python train.py --init_std_qkv=0.0383 --beta2=0.98 --final_lr_fraction=0.0
Each number is 500 + 40 x the weight over its row's rms, rounded and kept within 0 to 999. Layers, rows and columns count from 0. Numbers have three digits each. The size before them is the row's rms in percent of the matrix's.

# up: layer 3 MLP up, 1024x256, rms 0.0829, rows 27-51, columns 0-127
# down: layer 3 MLP down (transposed), 1024x256, rms 0.0746, rows 27-50, columns 0-127
up27 100:530432500429567500469531570469548515534553568530481548492480523472491484490504473463490461512517557512531486484505482497466479474514590535540532431485490477428544511531492464481426459501487562567461488485545493435517449473525536478437487562525529605514457482476451451484551451527532467508519480594431571506477525429505456581478428492501534494534511452395566526446489540532590533450503
down27 094:536473460531557452453495503503512488524496474462513570459475514523501430525523486528393459520544557467560522554480449491499466467515523501538499523482489433494505458512498508537431532421506493455518549550516460519600465441551479531468503442508403555456546550486512430505527585558468446533491493463476507453469469461553518412455517459598501512520423514427506489545469431573503572572483
up28 108:429500445474497488521445535489514478510518547521471530565448519466396507493384426478527509584495535486471478480514464537532484532498538466524547506473483504541539496526462496515523443507541540495455467475510499473455492520576492565508503505513552487462488546490498476544490397506475536472553534508500431506532509460511544497504501502499535466530458476572476505479585488507511485475507
down28 102:491486531412475472536506552473504500548487520519457518541503501474453461403382504521502560549498531544567518574506488566459441454450492465478540495457533476460486459486459555428581455420486550509515507492500480496483493500529499445465402483443513512531479574512418527548531500472450514507514496515480456522514511492498534476597487464531493452574423491542452552485504599537519542511479
up29 109:505513490470494532445404528514446541493469462492513513507523556548457460518536536460593485476460582405499475449464521540474538443462540499544484403460494523495491453503617486511499522476402386523482482532542523414542432502569491494509488529532552534494539561560464442547505441506502515502549476539522450480522558501517490518552584492565557519583532456502540462490548468463519500442539
down29 105:423438458518477515471531614410494563473443540435459496406601550498505554490434493453517519584478463502508524459449483541549427491491502526519443564447525483476488474446502533508495488559462471530482520508466512484452481469459535480428504532528497553463521435437505502455506477544587506486525440574557522446494526492497566478470485592489493546499475479487475513569538515440478509496515
up30 096:439553501520536487497488524542470557555510486557483476497512579488460568599492495487472514553492443473477517376508547407498434574496473490522502455541431438477527445535514553453527455441458481467456557513522604502474484568438491506525477514480496433506514519544501426546482517468441508429564494477472515474514477494528476547525546523460473474548564499480528508461537483466483479447482
down30 099:488550532493463471499554507545541496519489493552494477488538517541504469500500511432519466592550549482481564501516446497526522556516528429512541453505504499542440574600500463481510493484537484497431465449488508498458498524480550508519428505408546492505501494560429502566487467527525545493472492514531454470474505479525495532472503441481452502458525478491526473485517466514419489575475
up31 090:526417405532623444548552603554538522441547440580516517481473517557471488527500536527494445504472473473501589466499461476468494540473443501484557528533523496480510530495550541550504497458490437512445473499509573463511443503522476551548494464526590461488462473506606488432531476494483471445490522478485495553437475514538447498517458451433479513583493509422483531522555533454503532491579
down31 092:544503573515505505469550489462467524504413485459537530489492488512500482513494434459458524525490459476577478543468490458496557524542517424513455483467447475516441503554436489488457463527529475548514479474531462644493531489427484521436523481464529519453438468447428545517500528542470546473504508486555507522554533517464526506489528541534466448417520498537525482511460437541544485560457
up32 099:514520535560502490450475475488467574488535487522498480504515511451516500496490480541511522553441553492445477460489507455527491465563400470506504497456507486518535495517500555510562473531444531493408613508560523442486479492509519506464560447480510478557527519470554500524457475480498457491464481471461471461452463496557471582481518479542547563499522516412510487478525563422428528528522
down32 099:513487554502472486488460481482526491491523383512517458478491490545482508477486515525550547522476567551474519496454522508547505443487441487475517557565496520539488539497467498497494466534508543520468506535515502490438449548500513428479470479507483538545465483489531517506595481492537484549473494508442445532473510567424537543494454474453505535470494527496492462510478466492530522530550
up33 105:509437470524523455521568506524506507417488498484537471458490455578567478569488484501456482490476479513514443489469514500485553489461463526448508485401471429563450422550558556450526521550447470509474593471509438553531441543455490546535418465459551509500499555516560515509537475523510482516509530499517477492568511480557464445536509491416595508544521495479510550519460533518578515519482
down33 108:576491502482525501484473519499529484594497411449508496519529506500471561469536568471474464493505503497484454594507499507432525502478541579562465467472508485489448516523556511503470431531517540470431494562517514460498440516528457478501473536479455430472561471530458542554414520526487498522503579489505503505445479514439471532516523501476481520545583568451544518622496533423524513463535
up34 091:501473477453487524441442519494512462491492491583487563506415600546465480520498552490532524547512517499496535521500486445429483499485456543498600548512439496544472464551599543477486567520488514455505507459515479533488517484502472555498528489524491456515563486511501478480446500510451434546484493529458528508476548568505538472531581580445556516502524544436504529522476420490485572515481
down34 088:568501386553594518459543580473515508477472502506529413515462521446459505521463548446441511534428506498512489468408525428494446539507489445542491478462493467541532518464485498487464507490459479484504480498478491466435538447538483477574549536511490511461520507461562543451549480558454499412527453546600477524554487498545466539505491498498485490448442538469556528640456472529556464511556
up35 099:481469481513518511445459501550492497488453514552490461522511534533498565547451446469498510548509506487561470452435478457492475556497505527510480529451495473479564500536552499488516547536547557448530441515533529498536499540517436480562493485423525532485577493552565500519473493537458550522462438495484503439465523414529523522529528460543461539589545530481516531463477506458485519469435
down35 103:454491483489509472497447479506552535494464567497446514515575489487491528501529491504560519558508481537526467483486467527474511483514487470490490552435548454471535587491569556527511499513574506458488473565512454466519529461452476446553478493448405528514556480502591493529462558506507492543395500498458537491477476473499576496527468437549487529507513484498516415444492591521466508439416
up36 090:431528503485517524499541546452461446546471540483509516554419490426454489482534475438543484559497506461498484486490534468468529562515481494520472513566476456497536500508562542523430514529454499511493448501485536490519483571497452513456498503480532445458509455400535526472561463515524582479530518565466522466450422498579491543475517433467557566529492530455526487477535496500462552533552
down36 093:515501500468539511466480515493515539524436492474543468471518498485444514434522435499504482544461536552513455520544516560561549534461559522442468505445512500508484494519516474473494507460488427431493453583498495545476516476512528488467499524515474505450483519473535515431501450454501499503481534519453525464512461539569488472469535548525474453478417457536568527586525502530476490512510
up37 088:525525516496514532422524417428442471520515460521544512532470503542539430547477477567445499541589498494517585410501478515451456586485467488482542427471457526471563570483482454481517509540536566479443545438509465463541533469505554480590485491444562487528475436459491509529449515508522554511548424518506504487568457524473498502523541512500557519481528461553482515502481487492575510490531
down37 094:429516523580511470520539481463482582608439456490588530542534506514524506442512471505410468433481450522550503575521417541516451512472493477548575481517505478529467447422540526467456488550513459529484496440477552506477574502545480470522438529536518527533516468496479512443486491548510502476534510489487545468486483426445525483512500507488481490403457496438391530514494484510423539519533
up38 103:455515430473506487465445521468506518544501559491457485530468486554489508475515516382547449533500496503510512484500530576490530469492487511496549520473442555430465524476464464532473537501485551529531454441511486522513506535494523530475471556471469557599622444510525471477442423543558532444469408589433479490434520483531430551446512492534514536593539466472539520475509463459490487438438
down38 100:494415473503502466494520513496493543469463484511529509486509502496523493410496438533532540509487505457526483481502448592560529512441485530527478542468492483519437481420480498537498578516484578507494491434524511502526549492469506404525544462507511492456520538489559495536459514487481531458518453502479499499484516506536505538416477441492443520545458494447487514491519439450516410521459
up39 100:511474480455489501499479503474597514449598535601431547503481496514452473527510468449517488491438542443467536544521560514469487501520535469513551489497480437564537566532580520444573465558492444528524504511465449502575528532540478500502515524560480554495469434539528472474501478514475472488446510501454514539427443477544450501522514483460525506507529492524530540473552501505633473469534
down39 106:535529544527499538531504519471491479420500522545571457499554522459476477539567444495497523512537450534505492527472456503489494534407477494574512534419447517515570489502459555399499436509563456533577548463551450534494460485473511543470430458475559547519462527462439434591550506514494496518500425457505453515535448527452519513458520525492563546444507460492453513483530523468544492485473
up40 098:504451487492515539407516510572504455474475493499458435622529568502493498586532458441442490454490528437494472438518465502502483432529502508506480509481432509396537542495515533496475531510432483461576496430535444508505458468494518525539524467464582436507521548525432521556453474469514511546560560505465437518533479551506433472476575461489522487527546474512482488462518478557577487438509
down40 101:509461455499586445461569546506479529478506485497475459490539489431391498477566518511533498538442513508490584541556507493435477598508505506466510456583542513526530463462508572492412454498514467519513412500516538511506506526498531443540503564532481476511470544491485456507526492470525503508515465556561498510483485510489562387533463419542460511462478527515624442579486500477536473551510
up41 105:551476457482594504472525495459514517497577501514514528476524533499498509532491514455513490570519516464482450448487554485498504517429470502505549477456506529553550515543479497531541468517525455501460513480562567508464523549470430530517543525445489523512473441437554570499487493543455513484474412526452556441439570479481460524545524496505465593548580469467532529449500474424559499511513
down41 089:532433430534613383567572495475478572506520494503544515482486520566538486452560499524498531450509507553527487515455505437510498523488497456499585500478555519598552392452484498512495482458523503454459427490528528438518542508491494463480493483489471487502460490424475514484534537493518493469474537501587489544500460445515527479463521408544536481552594518491500500529485470511499515471538
up42 101:524552521516512525454448448559521477488500501449534466521507466471519500452531435499478530512552468493512552456505490539477559463569615496497504465538451538407527522508435463511505474554482576458531545360540492508501492468573523499465377550479521488481600536521525558497479511533537535505486463494464458465486532472450477527515523455525482470505536532503498458477457538555572467527432
down42 100:504538526543510464512519520463480495506505482478511482558525543489486532481501464410537463522540487553506504454544498522564426544556505541464459530453532507500532457576448527502474486473547480465503476438474410504513463503511550536429530516514536468476522572484560529455483470471476528517523473461563498529471514523439523433471488473435642522586513483473528516521490571568512461484473
up43 101:509429426601512511482563570469496511507517511540448564419436560421428577519484491529563505475448500527498524536502536511464416528566520505532521517511492498540520597492541530538499450539531559476506506440481485386437516484461457578531493458521508472463515460507497472531560438475532432471533454513482488494518552551509469511481468545475504537501465430539459453443609461485499515452523
down43 100:476500483510496502516520503484519532505530518466497482495581417484504482567501419604564539471456432554502461566531510546518502498450429558536529501500536479497511465477444498638507491448525512482518535479553447464496502508470457471464510506465430495543433511520571496475498566539529524486467500519569480502553505549432557485512513472554399517565539478504543493473457544475447532539454
up44 100:446543504503477461489466556467517496484471510471527475505511513562489551567512435448569424543497443529459542517529531512456578484521490511554468490538424546530423557466462524539457478459486551458535560510471473479531503582556422522525452444533539404474536433490459494545509529452408512433555515526548461531516551550557509569497500560484475504547523548514465561467456454487500513427560
down44 101:506459463528522515503494488486504464574525420516520518492466518491572471429468500501478492514514529410520539463511479464501480426436496511522462467509551523497509512420456496573535534495480410438472465486575441564496495466514538549512515472467505486437506531479529462607517521521504480485501510629495544511505525570496531527425494519489528513500445525438502562495553525488527520528519
up45 096:368511448419487545509524498491533516449615500461476463523462485546484490495583439548505524508505536493535496490517490502436464515511470552499596512476534536528488511513492463490432524480513478513488542481500538449555495480536525552517551541493512449514475476462593542455488499506447502472470552507523483478467556508500505523412514467502582472567518491533500556435514542450485480506524
down45 099:539524553510506481524543556433499476524589475463497558493543524482475587479473488484525481494532491501470503548502464498519537491533455450486559480567448521556516525523417531409499509479486472455480563548495501507487561443451430535488514456551458461580438490441528558457498504555460478526470517477572556489556506457523504410451476437529526519491481542535496532522518464445504464484448
up46 099:517582518451536503494450522530515515568510552577457523502452502445408560482474524441490433504491472488513514496438532443481563550558487479464450477509487572574579542481554475586453497510516448478490496516513408443495381547473512501507458499488508503468536502509519537525473504543555504446498431516508486470460430541457496472546511438516490531484490494516548460480592462461497495517538
down46 102:527482553503476561488511479479516518486466488498481459519626474546472517449530503456504598474510494463478476583540516447544493547511410458592499495517461574497533476473489540528498547554495570600530452496466505524510577466490458452507501503488466544467566534472515594469503505525484539468510509555541503581560558438560480503520465465590527461556496500481522495452510507468481440443424
up47 096:439478497521514508496464510529453522480492494418503490537446466496526528548535467573506501535535482560571467487529515483515526484525482494453473512505422446478567419481478507490542505430542559485478487456538490568501522592530502459504572536560515510606550457518504564570494519516495515458481460426468451485476459451468535494482512528574428476545523568415463531454463505528453461521507
down47 098:488520545479448467419455507538513477548432507491470487481489422459510478476522434485504450510477462578452499536630463490488556478559444511475550449514505468520561456439571530502534522500485494537480489538529450599508527528523443490453553529562492499527519541482494487469526559538445462552501450458480550546415484449531484513485488525482484501456426546452481464481486528461547460547455
up48 100:475529474571517500493616474530481560456475577441448528457450534521518484520436450522479482556524503474518499460493496514475422574516539513558479463516499513431530515469523424514431547477484426486520441505584528440481474521504516517498459425490501474475488486540477503495496464498525501404477520502527449493497526532451514522484500530535532573493517472529478526509495445453503541439518
down48 103:488589563503478555494489462516482496574489497473530562456513481507459473402485429491500567524520530542493494428478518508475512555509449485573519551550464486483447477454510508546473465466556522459502479488506548545465558499437448452483476503498524474431469499566460542537500510462539541455519472475552486471514513482478514475589493533449486464474485491556414541550442485466557451518480
up49 103:470523498523469501478522532508495475531462502444559481481476591519522497573494511435536447499510419488506448513537493446517512555474500500540556602497422490574440489495599411523421429509560441495542541440485490472489501501502507504434531479471505501516527543511529466553485474485497507554483472511475475497542519533443528538423492514430519539452546468430507554514436495479586496441567
down49 107:510516439507564491478505487489481478483530500533490489508517460502530525471530522508448513521606491530450487521530471454466468511544537574525463550571455497440501517454533539591499475549543564500577527493421453526518522558524481526537547555536494458508508482488519487536499504531520487527501566411530461544493510495540482516401523471442557471513423530553473443522589522517425489459569
up50 093:443500489496507494488487513484463446563501470509471531502539465464516500535519490510534475551555528436549488488406499525411417564538526503439445405478496511481556464512553463511543439434516495534450520495484473443534495466497556533468446529496518565475564431508548528458529486504475451488487537548504567578521473421537525549506519472468498455500552517473519485528504431566470510508478
down50 093:523495544429474580501489529465519446458419470476499508479535428480535518528516556541433483567559451401465484530495539516477536592538412493524513511469529552495506476378492494510495484493524529531511569508449456527443465516544502440461484543512448522457497445437531586475530458542512475482535481557529517523491467474492528517512550416502558499554532493497547501514486473573452517517475
up51 102:518564490521507443468508507531538541477527553541480435533384476513467563552493526506528444517471446516500523553543555522488476524527540461547477494496490519540530487564514476529488494545499491488429480521494489448485460559508531504548497472481494512435505434479510507520467544464461506437478515455518550441513456509475437515488505464475438458449526526436485433507584528472528476509500